python train.py --norm_eps=1e-05 --positions="rope" --qk_norm=true --bias="none" --init_std_up=0.051 --init_std_down=0.0109 --beta2=0.99 --warmup_steps=358 --schedule="wsd" --decay_shape="linear" --seq_len=512 --doc_mask=true
Each number is 500 + 40 x the weight over its row's rms, rounded and kept within 0 to 999. Layers, rows and columns count from 0. Numbers have three digits each. The size before them is the row's rms in percent of the matrix's.

# layer 6 MLP up, 256x96, rms 0.235, rows 0-255, columns 0-47
138:450451453455451484501429457483477422528538553572473549526429478527509553495520496528502513479431438482495481526448481477550509557502470517465467
108:540438566529522479542536510512471478528468543522455465445462434402506545502565473473479476473502508541511500473489597509520547435487511574442497
101:499566477549510541501537518512458509521512555440409508468470498494555496569495410516548545418552508529509423578507479477485453574474501464482574
093:568465521500458482562488507554487544513514465499426505455474450527487542475521553462500498463579521476504477640522453561564514440484524516525440
083:560458479569495538531464464515500482446525482540466522534459463535526586417501469519493470500581435466535527565644552534501457518514537504505540
092:533604480465549510459555479489539462520475546497543544508579515493470492509484544573495476579546507548498515419491494472448461464495458489461571
089:507526442460483584524487499472514420498530483450559559537527443469436505499473565458515485500499499462480490458408568524523479501469526419484540
106:479488525553524497527495487503450538495531485406512520513512498531547546524511545498511449595447510523490471524497563575532486619499571519446430
108:500542442524455518519459499491462571554473475512463502496464482482447490575452512501516479441478502466488467447472451533447501551412516502501440
078:543506584484490495519511496483529524494486483597544524501488523507486400382492500504436451558539431424510465460571519546531570480448476512461441
092:527545545547505486525558481488395503557515471455491397447541534431530484543525583472521476406453498498499496543542467554498483476513472529442506
095:514445435556514487535544439526507546503563483454509459495519487571560460551556494479555514496537387525541486471525536500530491569513494537500526
102:475456499599540446536482503465484486413503480441501488572563493522485524534513502502519487507553385521523528453509417527508557515517492449511433
086:383495459505491566509502468454514520448482450499524429539505562466540476535521485465537447504454548514598584473467493512518472566536517477575470
095:504458478548596504495487513519483449571510483454425465516473502499514504565537464470490510457479495559481461544507531530511458515478450448482481
098:478400473485418552456499489481531470549494498453514498520486540584576518478456556500525492511534545432471602485484467586467489470492469457588529
087:467500507494571544438515494506529517427466571558484496564515469536456462560499478479496524520441547541499496577482497501499518532530536506425553
088:570551496480505520425498555532495487447509622507499506566446506503494454503507459558541456493493469534508493525580506476588523486484507523497554
105:475458529485527445461534549504503491521498536503458530458505467475560444493470486531497496443457500478474473512519396606468420491457509465458535
088:556448526381422506470478432506491548548515489500513464511524519523467563518457514515480548523375551532436476519453450506533518464496554505488492
117:522529540464506495489497497525520636573568491477512519463561530496585484549518469439498506465523546448472438499421503563508472586476571501445470
087:505480467584562520507479526490470440479471477465435530469510437467527503445460488534511462480562439478467438587560523549500541550468539502565511
073:575464533484497500460451515521508438439493553504511510410528548524507498443491468505462481501475535491554450503474446547457520464439580448564567
109:509478526455517490459511527504511462526536492470478431500475450496495519452491508460568528544425414471419537476460516505539490429498513508451512
110:428508523527463481538520521530533511520516463452534526573459498515510440529486525515479502516568489512535524514494525489494541478501532546542517
113:464502552438540498602504474523593544493438524470529488569505451516508447525596503501493506469519501477499552473449470514461485512476488450544477
098:510528501533517500480478502539422447566446539489456470465433584547481571488500474563518498476446437490438497503540412474472525518521547512569520
079:477535432535512537565525482594528564528471511559508498470450528441542486496551504499564545510492567499488523440508519525482457483479543498440491
084:513479439583581449510511527462487457478488536531499554474526497468507446528558551518543480428497440595495489440428432527503522466453478480500478
107:566510493497472579486473506491459461552489425490507486527556518453454585489481514495447473555556394522465533604525559463534458458497549518539545
088:525469480472517448446487486466504477500448498476432543545464533486468496480484563547494511521431495439512544512493448532423518503462454559583472
099:522506571489466517576550444471506451536421556483523504532532499460404449541454459515453557401529544498505500546531481505491513452491464449509532
096:468477487550532550489600504525502490471507482452507465539502512508552517451481536431503539538505496526492537504524465511545552443516499513442540
097:579471464469491432517473533530534527493486535455590450536510513494483475496464528550499554539560583508519516445431525440439520469453523485470516
081:440494561481463552520496492460530569409486489546535529510576498528448427520470499499444476481481518520486503502461494486540547559530524511597456
096:484511512504564480482399552503440496510524533454523536474460446498574578461492479558488513468484542523470553501498560504502501466494477537575431
111:484577523481492451528514465562518473524459542521513514523449490603537491480511471474436530445513566538523483450522524458452556485482506470526463
097:518488549592499452425445476519486504518545445461535437487478521447519471485501513429532441517491486474554542472590410520530511438482512462496472
094:460508481522579525528497511488534517506531485575462566455507401446555453488532448511547496535450508418539480488527486579510520535519597542444509
079:465514479505567575443469476485461501519517488519515409548479531550486546521510549531513456480497402492409547611502502515556514528529573523522522
093:546469519446509502530499439505516516496554478580507568479547500475545479475528459509443499464558520493525438462558494447568471502470504522400507
097:473431527476495474504488499490467503576466508481487557553554476583487495494470529450526522418416464540498477464499481477480544535491450514520426
090:514468579522602573519523478524442481452483494504534465549402455502567479458559478498495490513466474539539462542553584527459506518488445556428529
100:550525514463485531491500484470487447497505530507530518417481430544524445555490462506541473463501530539544605486531532532514463547543523439432532
110:532487491589505589499541399501505521476451463528498449483520492453478485572461365478487504509535528535561577521468521472451468468491492488505533
102:467497464522472569512456476435473486486495462448462552569556525602498472438507528510506504440509544440491439497497521506479474517426424516529433
098:428482489495471483493448479497496534518500522495505501581484478511438478433494550515482506429485495465490558545517415546541547503553485500545441
128:523571486434522513563538536512576498516489560489528559509481539498529496533512553469519458415526499476582534522584512506540524563554509467590462
085:467474497498544514499515499456544467461459506451584489532417519526477447469485459504518521457531483504441524475452507519471488488557455581479472
081:430503423492466480485504451549528529524491502518477516562471539478504463410464563498474537541521529440475504396523556489504510519485532475525426
103:409574444478491561492534511464499418533469480490548422468477509399454464535495526433492510480445503494501466457518470483479455477533484475528589
101:496508449521579422570516519519514513445500502531461483461477448484548433415544549563512544513468491559494485470540572472553493501510437548473532
094:449502519457508475484444519523463470467502467496501403517504507532547526541503536420467470573488515456489568558457479490495492485470480510491534
097:519497495502507463521506510488406489537476492424460563576509545558515553492491445511492493487644458521469509544545499531531537530487419496512493
103:539501488502481514468525466490492525489526486464466527506548414539503493508517469495549539507639445485485487478488585508395473558474492521491454
103:558484478494528461533493580510493515514569536515512519521471518508514498467516500466522477532514575548495524509504630490526507476434527510447515
093:475462482514445441533480491477526506527530471553436525536446489427550498525470436540509586548513452538463411447510544484507537590468520538448478
095:504428527487527492534540494486571503484496535485449485449503427454494458468545525448509522395437593504382497502476527568464490554478516552484508
088:425450492564515457490545555450463500541498572541553525499490465490548444468508504505543537473488484588450469485432492465508535442492414553512489
102:464470477479443438481563538516462503506473503409532456432506543439557512517483534529474491540463536509477553466498564577561527408487470451470525
110:448529424561494535440487469485480431559488449536490530471451518438471506446450564543490487475507521478456454494522470430473473487474451480479475
103:512555468457539516389457468480513527518459495537554492501488480483493485570506487512534499546449436497523473445435474455473441540527501533503462
101:540521492506565511512607492496544545562483469450570523491492459424514469461535555479538489486591501488461490488490453473444457507480545521486483
093:481595514493542479463542538500464475443561574528529472484511466476620518425515546518546523510485537572474478479505520442529542527547484516463537
144:453507501507566508450497531440457474563460457468510459509438482521484434484499507524485572568479459498441498481444482500525460465492397518570453
098:486475523470425481436508565479551415464447512506517510513420518470554484507496467508472507597514609433534534553491523501508470477490433589516466
117:481457513538532454537546528497523438456439506506483527433546494449513484496513466503529498494488512557515502503488526473492538467496472444434484
097:498513516479509560443471437443531503562476499424443480486540469499508509468495504583540483463446575498591602529474468513541514482475498501487466
106:461468516479538555500475556475482466481497458545465453490430448527534484521592537419538491437537482487489529482498487499519455485495458523493543
107:512457458507419516516510542539467561529459480447499539491512484558585526586483549556503450569559508515481466520452558487475512538452475485486547
124:523544509534452450462547487515530476502508496489456544439486563486481488473488452515468522506579543561461448502517517457447592470501496530472598
098:492413497504592548472447414463536499473489538493484505522473513525495531545430487475528519443459514549519540497505534490560562470539445436513516
101:509479404566552517425441576492439538465532482470531470513503521545593532523513472474546563528473440481444477429445474505452510479477514557483552
107:475456484487539498526533529497444463391542520468424421524452468561479501491506438467430541439498511585465508569472525546567489542453559528493491
097:486498467542532460521432495527506526462581469424494470508510522481500504538496468529504418511492487469576516436543532429595510454485535528492485
101:479491534526524505536511506481435514523433520538534516592447439517579433509503514470538540528411478522507454467445466539510533482507507439574545
094:592471505499423566514507464502471457488529497504506376488492496575391544501483497589451523512404555498459468473498450490433447488525479519522530
097:582546501503527432482549429507437441545521541445492424467479478423522539515499453523542464408435508491485535528440541514480435541518453493434556
130:563561454489426459516504451511538536510526530539500510495507527469513533459519522493560505468505538492437545450517506492420517532520562522467511
100:428416477455475458496451532471486455555492503491466519507476430501509470505462531528527486543456504491518526505510415557479495406491483471538505
098:508495460619480500490509490564507519527500496487454564481448525459563552483548544482520458535514527564519478505548491478537476437513526522438499
097:480536474473495505420474508457456510596543438432436510524509500518500522446498490529508491587453520450445482514462488550511481480548409467539449
104:447462498559526514534551476501544451504509521525492542481474422556524388482513464541537530523520551541479458543492547493565484521492470495507488
092:459512527510499513526483550472525464454475488479476474548532506468469524452535521464360496487351429515477448552449503496461525503484483509542478
099:492494447491448461489486429484553545528462482540492551434547502495470509509489464602479473471437518413471489478440547554459500486480541528535490
120:539471490415462511532452466491478525481439601537527499482474559521492475495527493534476501549460547527519437537519544526519521484455555513553526
089:485544487633518512543518485513445453483484559542520462444452526458507473502488472529496507562521572463483448511458453494440515568507439519534508
095:492462490464506458533485458501420565455514526484489487495583512547553516461493535417508481499530483505507530450502591500419518544426533475513502
088:504469505519553472456454510508508483495531484510445538491504497514494540485527509476499496510472471475554532510535543452548577485430473519451529
103:501497476503573482509505477514504504513473579500465506444520503513497471443440493520598455518457446517518529566506511496563531486508466517559452
109:471481503499547501448431529466443507523505419449463451511458483520473479491459564497448514537492443521483490498478491516533524450472501513502494
108:481425478480416475554457436529501519518496504531431491531482506529433564472480446548470473403534547492493469478485536488448513552475462516552514
098:516435515511522539487519414509502494544520449526522508510479502457572496463536474491498483565603549482521533554484536493632531468486544537501476
094:513507561468471475478515439506522588586553508501532483440545533463551528567493538488559499556486565511456515528490484521507540479529526439438510
096:524433424531491532615497511494481414474482435508500475520486488528453461394531442499536494498454457496522484514510594551517494472511614488438470
125:445543451514585499554532459501461519497509573518429541541484527510485385520478494570538503464509546522495505424573469416475488500440506510516493
114:459523496438484419501449523465482523490537436544505530590467434533470533524487544522475502593572520453489505520538463582501499499546487550513497
096:536508498492511541457518516484521551557508560449458520475363527533531528416496445542469478500497459529548511574461475428464559537501594521563457
091:478490498475478499539483467504525475540465526559572506490477471468567498445496506519468518595536545532475514561498419483449519504465537517483530
115:501491516413477476510462495533530536516500459570475565572478484466484511536509520440562461469577457585562446461420489445449472474511486485469475
088:542479485487530533578484506489552474482499486552496472492529467545491515555490434523452438436453529501576589545579533492532458429477569461530515
103:483514470522487511565461553503524474579524451518478509445492487476432553434512466503517511566499435470529510506508517456404473515529498443489480
101:550541434497519573475533443440463417493494448457436479445488551504484545463532423485516458495508532555504493558519414475406506543519541481535545
098:459496558482502475502420538531444429430558519499501492488524523498522566502488472470513513526473538544563525566445544445525546445494508480446537
100:467482529539525519502508478514453479444546499478528466471445461522555500547499438460509495512553551519584451586475470523528562594478484487490539
102:480495507536455562474519503486514503447558449480493490542506488444517516473530550447531503546532454488495552504513489551476489428493505550486575
097:491531502546517503516433435543511464455449532469424422522482560461504476497508424570499478565571538467472483585476478464569503537455415551469535
094:516500464501482542547521480498517421470495465513525466584518573601472488464448477534498480512525619494517468571490547480537438531526542416531506
098:516495458462474539524498469508552468502505477510461544455558507568503511471524554507543446417529556439536546541521605476550479460535458454469484
109:543483511468387566498491534518537507444537526480525513499468571533497592476490515563491460542515450455481511480493587502505459496502478512539510
112:479475480466443497486481517460461481467542461465527518517596421484476568518494538477599503436520508424450527451522534527470498499550514522495463
100:476529427477520531549465457490508498446491458480509496457482516467474559564471516471611426533535494536493486576516510520514448506473497478539513
104:542495513523536566426435504487549428583482481467521489479531473409477530507468532484449459496424514515471465424463433549482501560477514480487519
089:514561526418502482506531525597525547475531511554527489497458545525511498417541506461554512612538547523543507516518542478513547533510487580476513
098:634529468471507482522513490572530510475526508523465489491500517460461571507513453469483482521502511524481479509558601481527456491441478518396573
084:531580559556482480517504473512514518533484516572525490513422465489490531495448475571466511538475476542447489564478466581555458569456489471482537
122:564584516458526481447520579520553472539488474567467523449470514481527524500499481513487496503497437536565472498532475500498484484497561562430542
113:493499527488526519560490440521594412456450517478487475478486523514486500500499480564476510525485573446542492539524450511495440536544442522518501
099:516506485462576548537499481492498531522520453550500463480513580502526445488564479520464524456547467490533507471564501541506470456469490582511493
099:591531515553444448540483454518500585539506518497506429504526481506535497496473451506469445533528498504505543540505579521571534576497491555502484
090:465482551485474503545486506532468588565479473507578458538501488453446528495509463545443525504523550436526508491467530465560507487495527492524423
127:430490496487552483467515569466500467539520459479518454553501551535442477528452526488450528453480503522493488485494523495464522506469529448560490
097:526451497454494473534508477509495512427496517474520542552478481531451489541488538493509481527548516553479611501502482509474490445524579467430406
101:469551542491572545564573464488488536421509502552526470518466522512502457521514413481526517421520431566535489522447538551504498539508563511434534
098:377501570477446509461503499495538465524470487510507455542493478432472487488487530449439444517448500506531551521511475501484519495450465483445537
100:501511483516527435511516548488549496597509450511550561486408492573491483466510517518502509527552496476577463428515496523506453502532494463532443
119:474494491536511557428485498554434452522473514427509537473570471474550537489500515514481484591512527496474483507496510491579514502546482448568585
089:454563497444462462460549558515467502501471521500571536458489546487516521549493479457481415499425478556472492484514483464435499527550511495494476
110:553522460566485452561467482520500490461458497497468514518457492459410509558518535497473497406490512516509546535451492586459488482470496482531487
101:533447524546527444579534512522453467543556556521501473429477500507459425565518570486503506498460528453480551495476501429575494446529452565448440
108:518538470508521550494546499576529447504446498533485479480539481469453475485498494606481460443494479527565469517488403531473492437580485526447495
111:544482477464559463485482498498462470508454500562476532500511414507496434518511494555488435506504489497464552559487469514441538544525437482472553
106:580470452506429458477488550444437515543456516540524395537490487510508514498480521467511471513424518435505475482471578540475454447534485477506473
094:474511555547422457535487512511526512519554511511487551520507552477518515542498602477490486533507471486490454507479556478537546502444526497497423
093:419429457464528509535466473536478527442491463482402516489497532564497435417513543498506464423474508451527520536530492538549502475426465519507426
085:430488536419489499580539544527555510494512487513504507568414487478518489516499499459516505501456565523570547482575510500548547390529548536495499
095:550492519527552473516473541507472486506531476478536453521541543519489472513531548506532542517497514572504555497498473526544516537456538491430396
098:557406466504556553498520484472515524465423470477590538452545588496485498490513477512491437475540565490502517525477507557492511513453471509517513
112:474630503494528470443511513476449578502544507492489454466522491435536524511517542553527525507453495416455509477556531452541417507476508518458476
101:410538503522529501440490464467460532492561579527509429532505482492508559528500490518473521515408506503498518508482475543513488518439516534471520
100:488504556537481424466525481504520473502493528517551517467475418524496551449440437479500552522446497482520457490447515529396444512539569476496548
106:536475496486495533528410550445533509448512471492566551564510524500449487451478468462442524544479445565497501524476434468531490413473483497546494
101:573530501406478520567507504522513483474468535525521444485484481484507502516568407512358452555482566508515521439556489482479515445522539503501531
103:468498538508501557489536397521490464510569461463538516530513455447582441500508521484540469496480477530554486542506536508572484508526480545493537
098:508526501519442555520446526481484586496507480518630573506487546504477524571493546537482472544503470561501493415505489489451491547594500492509528
089:429559459545494519479488477540520532507566560483470429460519501460552482506543529491510487444576459512520447529537498570468487566540485458448491
109:474506548558422481456472481542497512518510487504465562452513609507450542520499535521504517474478545530499490449556528461498535554480564406544484
099:471440494521471484553488565481492525462434487562521555467542475487455499436496483515468525505516527531492562511491549467459561467477493451454501
092:541400484478540493520477572491500442441412490421505527455580408458495510472522531492499493503487504468483462505505543431489500547438475539505491
105:520474582529529530552531448491498464580458538549485454471402474466467429466514459495470463490510521464524564510509542534568563475437463529518513
093:440560496534456456455481513497477490487597443478505508476517530511451462513508454495482509517519501547447503448498525508447537545507502540536454
108:390503502520485603469510443486594441535524500498542506515491523547501482508465548474482505514502558448509493500483587414470534549531489493503452
104:489414479457531509481552508529551458493518495496498500604573491523440459479535537518464476502511523515452518532481384498387507558515551475573509
099:494491531519439479515514517473495531531480547504548519547503501407477559488485554487518563480483401550501478425500563513456514434583480448502533
099:464485501532421585520462459501556496491441495490465465443499505453544523550527576426526531472444578544543512475479461488451461512510424424508517
110:525474498566487558488517431489470511405503524520437545508466559421541539476502439480455511538460515462503479528516488472472551416489437503408500
096:448433484539473561546495519397522465495459539474479532453527528486397488516443520513485478539533578512465488550518529541490506553513493500500522
099:510540553487516471439437503513385544539468517500460468487518477444496505539442489454499551527436518514484473480568484482435439440561523482420570
090:565484492498548520562478554486491475443540455465502469472469512507435529434488483507514508504434549555493514464510504485505472513572520487600523
111:505508538573459463432496463526561610526498478520528551468435546439516501543453443476481495527490569463475577483498507499565503519511486540535515
109:431446482574476483442415461489447485562487586526514478526532494462553543471470490490531506544438541525429526548567458487453557473564538469519493
090:532527470520529511567479488498544521498549501514541401572489514483518456551457427516485496552453559512598546463469461511581443470451477411464517
095:497493539509514489539518512513508456477464539485504493521527478487517521553529495483548508422447523501537467589484447510466457538485531569551499
101:487545468535450498427453492518524487519520502487501539496574570514487519530468544488510571523399548515537469449453570443473507445506511416528503
091:451472482496524373493556500494435485475546480533555463513535457531415473487507546553475506569519553526513562480491472499488461509513479496497429
091:415535419546562498495522538465437489549486558522464521458481464516473461571502507499437482497502515517468514394525517515518565599550494462600529
099:485530538506556533519540502535486423446565578516503466535548429505519508482487472530539457492564488515490498488542563476569506536511477514470481
115:412450534552518518502494530463559583425506429459504555541527536582554446487490533458495525518467507491507447431460530504471488529516461485568437
099:538447521405501562553536517518535463552483494515569479559455514473482535538453465505479475513523547503530517475491476475554428452494545507484508
105:517545519513480480557492545507440508481499475552546519568483473575558455533522444553486467510495528507501446505518486566572449579541507547479474
117:486459562542596480495491551543444472482449581515492505498490474541505515447497492526481513525500482559471526468476499502500583552530412507567480
089:550512502435480516543551459506464447457496483455474454505484477568503493562501427480521465532537545458571460566520465582514488471530539495448445
095:475498445520560540455492417479518478511528570553479550432525475477476562502473481485509550533534482471461520525506476500522547466499523480475501
098:551461496447461537530581500563454512545436471474422475500461476445575494500526480536558484512429484446559504486545502541515494463517498538563483
097:467573499484461458465519507445467497451446501432554539475521516394436498487470533495484531452515555503417501493492459519422540505493533547502466
103:495481502498558422447570525492546460510510512390521474520535524583494504460504508570543460531544418596431472475479438497460483476510533485531500
100:476457472455514522482490514516468500510451502504513484525366506566527452459505482523530494546561524475475560515562444468537501529488399506545486
113:509439525522526516460515484503505524525519497447503464493477482509464511433412504532538487513523484516532505509496434558553560566565464465589450
125:479485564618578517511587496489524450448638544511498475507513459495484513477513510523498509480519466517475581451574526432499500507467514560521478
093:493550504545472448483488461466455429542493521488540487474607470465507503501495436513529524482465552482445472478451425465523521509596480543516464
096:443519524445517534558476521467509504465502533466538439483547486490476473474459523462494503473462548570511449483489503498485511477523443513566448
098:576505520534514484480477507579450496570565525503524530506509494430441431530464567526502503440436488530492555570533515559493528550471477515488560
111:484534478381407468586399454507470537433436528538423522489519501467483480471502547492459530420472525494478525449482539511446494472496468451538548
092:554519506583470541541502560547541391509467521485449502444552476489514560562462476525500563475477575502534505515518429482452485525497509497516597
092:463503429443523489468465526499470492518447530522443479496571453535619487422491482518526516489471468511472476500541511460456444504535533473492539
083:523480525519476492526448529538467450509473452451444517454545537476496505484582496470428505480517489510484492478446587492451472464475488433524553
089:433496507535493470450506550498449492468519534500556451503524575462499536421473543504466520502496519488501524558404468543378513521542506462587477
099:407551497492531503548452478527504473529495482469499501475512427548507494599480494496477489518507559523514593461519536440451506559458466489503587
094:476410509489539528487492513419415470552427492486471490535516494494560478488489483480400506511449477441515531509537476520454449508477509553535493
110:564483507443519531456547494607406504445504565478510455486426452517512550467508502532512492497477471490537448563473478567450501569477488459455540
108:524442472459508520504584574468458462481534491503520481458431472545509444485533574487403482474483469482543476431508412510525500492528452501586507
093:498467474460511554582540482458452509535432451524447485446487541476504501516454530416502438450434488485464524434489482524422465528508400476439521
104:477490529545489484494500472525551494522444520563522491478558579529535475458501538471571479538484491444499528499509454553417513545490488567500447
091:591525517514518466590580542529462553479530547482558548504495459496459475443480441484489508493519559475470446472536475593347514481516525434507519
103:596500509547490446601557488563442494543564485470502445508519542464489511477475561503531583446525589574543441498528482489466505494543554537460547
097:490494494468469528397458575482537478524415483563560465454535519538427482440504476440483476559498513489516456505453470566437514536478596483504518
092:538540501505482479534453560540534530521550536466529528469509420559517546552486554496555504556594608492535424493542541445516504497493502447493466
098:568500537492503444530516549484532465471502525495452515457450489479572476503503498568492564521520377524518422412479525495539514508499549515411483
092:533478604539515483484509485577493472517504537538506462434426501519517487482476564445494502532537479547531486524491523481486510445510485487456487
096:468550486456477482544470439443535538555554481514471567471464507529535458557552518523534501559458500484551523466469423485467486495463485502460492
093:505560481544496473431505446535468479478527448519542507443508489441509493442475489495461545498519525532472504475475571505406490577541598509533484
091:539553531476520537607583508497488423486506452494415482447439512490420502510527437483508457482518547498588512540526551544495516509575523471513560
091:497508551462513493468556559515521539533449524563545496484531501535512550543506498504470453540491532500546526522468577483490522481531486417556583
093:530457450465494509504443517537486452519493511500544482480531512538446522441494500566421534492457415480482459513567480507488547490599421491482470
099:485424509474502481495554541512506488509499491486571518568481538554435514458503508503432488480496433474515538440526447481432450556595529433544554
107:423552505494521480574443523469458502467490521439470469563465473471516456463469470564472523573507490528493416540472498502475464537526514564457490
103:492546440470443467468466521455506484508535518478483536426459477458502476519522447481462531556428406498482525415528488503505468442511438541396515
092:508560525507438541540473544521523532503479470558516539546547472512544487537541491510404514588429460520447445453547575538521531498488516571497490
095:480383471544546491525423566522443540517429495536452449449506484529442505480540471567442468492460479493520482486507448518520508523514497438446507
092:490419475529425525438523464493477543435493547404540474463538490557484488516452549512535512478470568527452482465512445562530516515525510532496475
096:493407481474534566512506511483469461513553483523488551528514444506472485473456530535516522504577426488502464554476491412516504470489472459571488
091:486502470511513577524499478516473466537496500429428432511489501513577490512531527565457483460517516459592516494578554462598500459482389551474461
094:491494485491441480514487498495501541554437458436562492441602487483455462571441521490495511467462584489453570551443496601500512521491493480528500
102:507498443442583536416489446451467513466528453462520470527485481548534517471509514515527464523468481528571500490482428505505465467548524491458492
109:510501510409460493518464509515457482530513528498564472575501512522437494454509492494560459477540518491431436453514462443592575505524549453476460
086:536530489532416457518503488486524524536511514457489489398554540498515499464507484571487522441526502509441467501513493500459434519443552546465504
094:467532532518545506440562499493453469479463447433445490515510516496500485554550543509510526481523458490592500556462455526602495511545481537444482
093:469573502568476471506560493511510498488553476472504500465509565535551472428556500528477512473505544493458434519497537625497517537522498581443475
115:464480504456498464503459498462504512529498510481493504504526543532451528506552489514529522440564522507494482497481566495487480500586522503475482
111:568498503624501495505495463529378499491508469506463552484457455500450525507508472536522457514503447516550446484514549425527530469592479489493439
084:534453513455498504525422540475506498467505555468492486554531546534565467490431469482453510502480492514506506459463458510530491528473467418612522
090:510529527434485459516516555496517561518544547443493537549512535561464486623481557499478424436530475512492532503508493479558505534502470502483475
091:447500497507524472467481446503487556469505411469523494505502447488476503484495571483538509469454461527508445534467503423484428627506548462528495
113:575486500472559465505533501499531467488437423528494493454554564507611476461502492588506547481447542509542437491500450598510522541479527502536541
104:501492515445447516502488458494540486441489564472529565491504449582546522491487538495551445535474549562498496526488503485487465548502486480487529
092:491466485586520474496455554505416511411459476464423465526434629512495496521490456567550517507567510533502559526537455499541525508505458491503439
078:506496517512522508539504435450490539511500534576455500504527467445596506476511474556548486532505494432445413552465463487540495570475512460478539
088:488445518480542497474420523395522447499444590558515470437545416577523445444484527496515530480486487533476445541487439490503501522503490421491619
088:440553566642520508463465541481442556493523550533453503497467491491551515539481511541522486518399472542490441541468468476515554555495491504564471
105:405525537485510570474576478506537529465576456492511445460494518414453497544489447472532470535404548559516506493482461448538485439538551520535524
115:488551503501474572488500446518499479516505585442485488443474509485457516511504511483495538563460550485486531566503529553490484453513512489591596
113:472485478486475562457535463513448480436492567518555539529490558508454560557495459511510534430503482530485551479446487406446534541522527526476533
105:522499522517475515525512457469504467498452548495470506429475388501556501489498500557493476454509467498488438514500491494605524495521445451516485
117:469445486534455459550453417516495439438524498512535491545521523451526473495510496391604512550491417492505559497518522543480513484456482480417499
081:499476503474411478547444501516563503496522485502539488501520523520466492610490438461517521479466557471640514456461436502482470497515527535594547
089:540470502532485421465556496496512463561612409441504451504517554499571445418530510475553531497527570505522542548477533500455418501495473485467523
110:465485431541506413536471468492493466450530508521458505496422457581471497540527475495473519453483488501521530545489539456444522528509529505557471
093:462481484503496534496479465504529492522481493451550429505580475473526482488518555488490501520449484546443516528471508438524497461515512414485519
088:470408500494577567521549525470491444469467460516535500581526470503524499619457522500476510557455469503537504547486548471491506514450481477514489
106:557504490473493519517548519491484564596469448503556410499481518511562496502499499511539529522548545495539500446511536459429516479487453528442454
086:562478536481499471548485474509533460463528506523563492538474487489552489440534498499448516496544470387504506529567524506554533480487521481486452
090:543494549532545546433541532507488497513446508503519495446536488529430527491537468408537590510495455486503492567473461402463464440490458434442537
107:525519489536488529540478499489495511501457509496541425503562509499518466552517532492507485472515540553471484485434502424450487512535462579469497
097:419486459536548455471534494460547543580557480583503438513521541462589464516509505506495466502534411506420490528523486483589499565485465537520488
102:546527470541539514472501504494517457525481508509513532418531521535455482545531449539501502479496541491536508531514548467512474427540540517484385
107:525547437428494517496496488480486507519551500587519564518501539516510491425472529524550475505541507513506430478527528509413480452497502485423531
104:565526479484439543422459485523541493537469559576487461529458511462532569491555500478482459500487441398458479500493470492390465463502467550503495
090:412542452488541475565487490512484495436507538513479478498487505483556440456503488492499474524558478529457465456606503443478579529500501463559445
103:521521523491529548539488532445486462504493461459470506470486537527504504495499519554528513402519462469455472500395471500432453506508454476514574
114:514529485494487430510509488510492493462551528475472527476470473481569554526521498612520511524495533581477412545497508464579542499413502538527487
107:512419505625436541462480501524468497537480493460516497452474478497476564552514499480490448537552504484493590491531512497527546493542405532473537
094:511469585515540559503451449537390492526530516534430515510496449453544562480496506409496485540484517512524474480568497507559487528498464477465481
091:453501455547568546467488541495504471491457494495558497519540458483498543470497460446481494461531434560487422556491461478410497545500486501591544
087:536492503460502526430533469480512540526480518528565539478524486483472504562494537476420468501477437479472425580517509529455468465597540490432475
103:493457436506491543597533496513520508445504518538507472454500484445450537486513521441482474478569516492464504500451510501453503527518455555629456
101:461448481545574454451474594465460401523472567506481462491424492460537490428471486485485538484458515535511582520490553494486541512526443485497543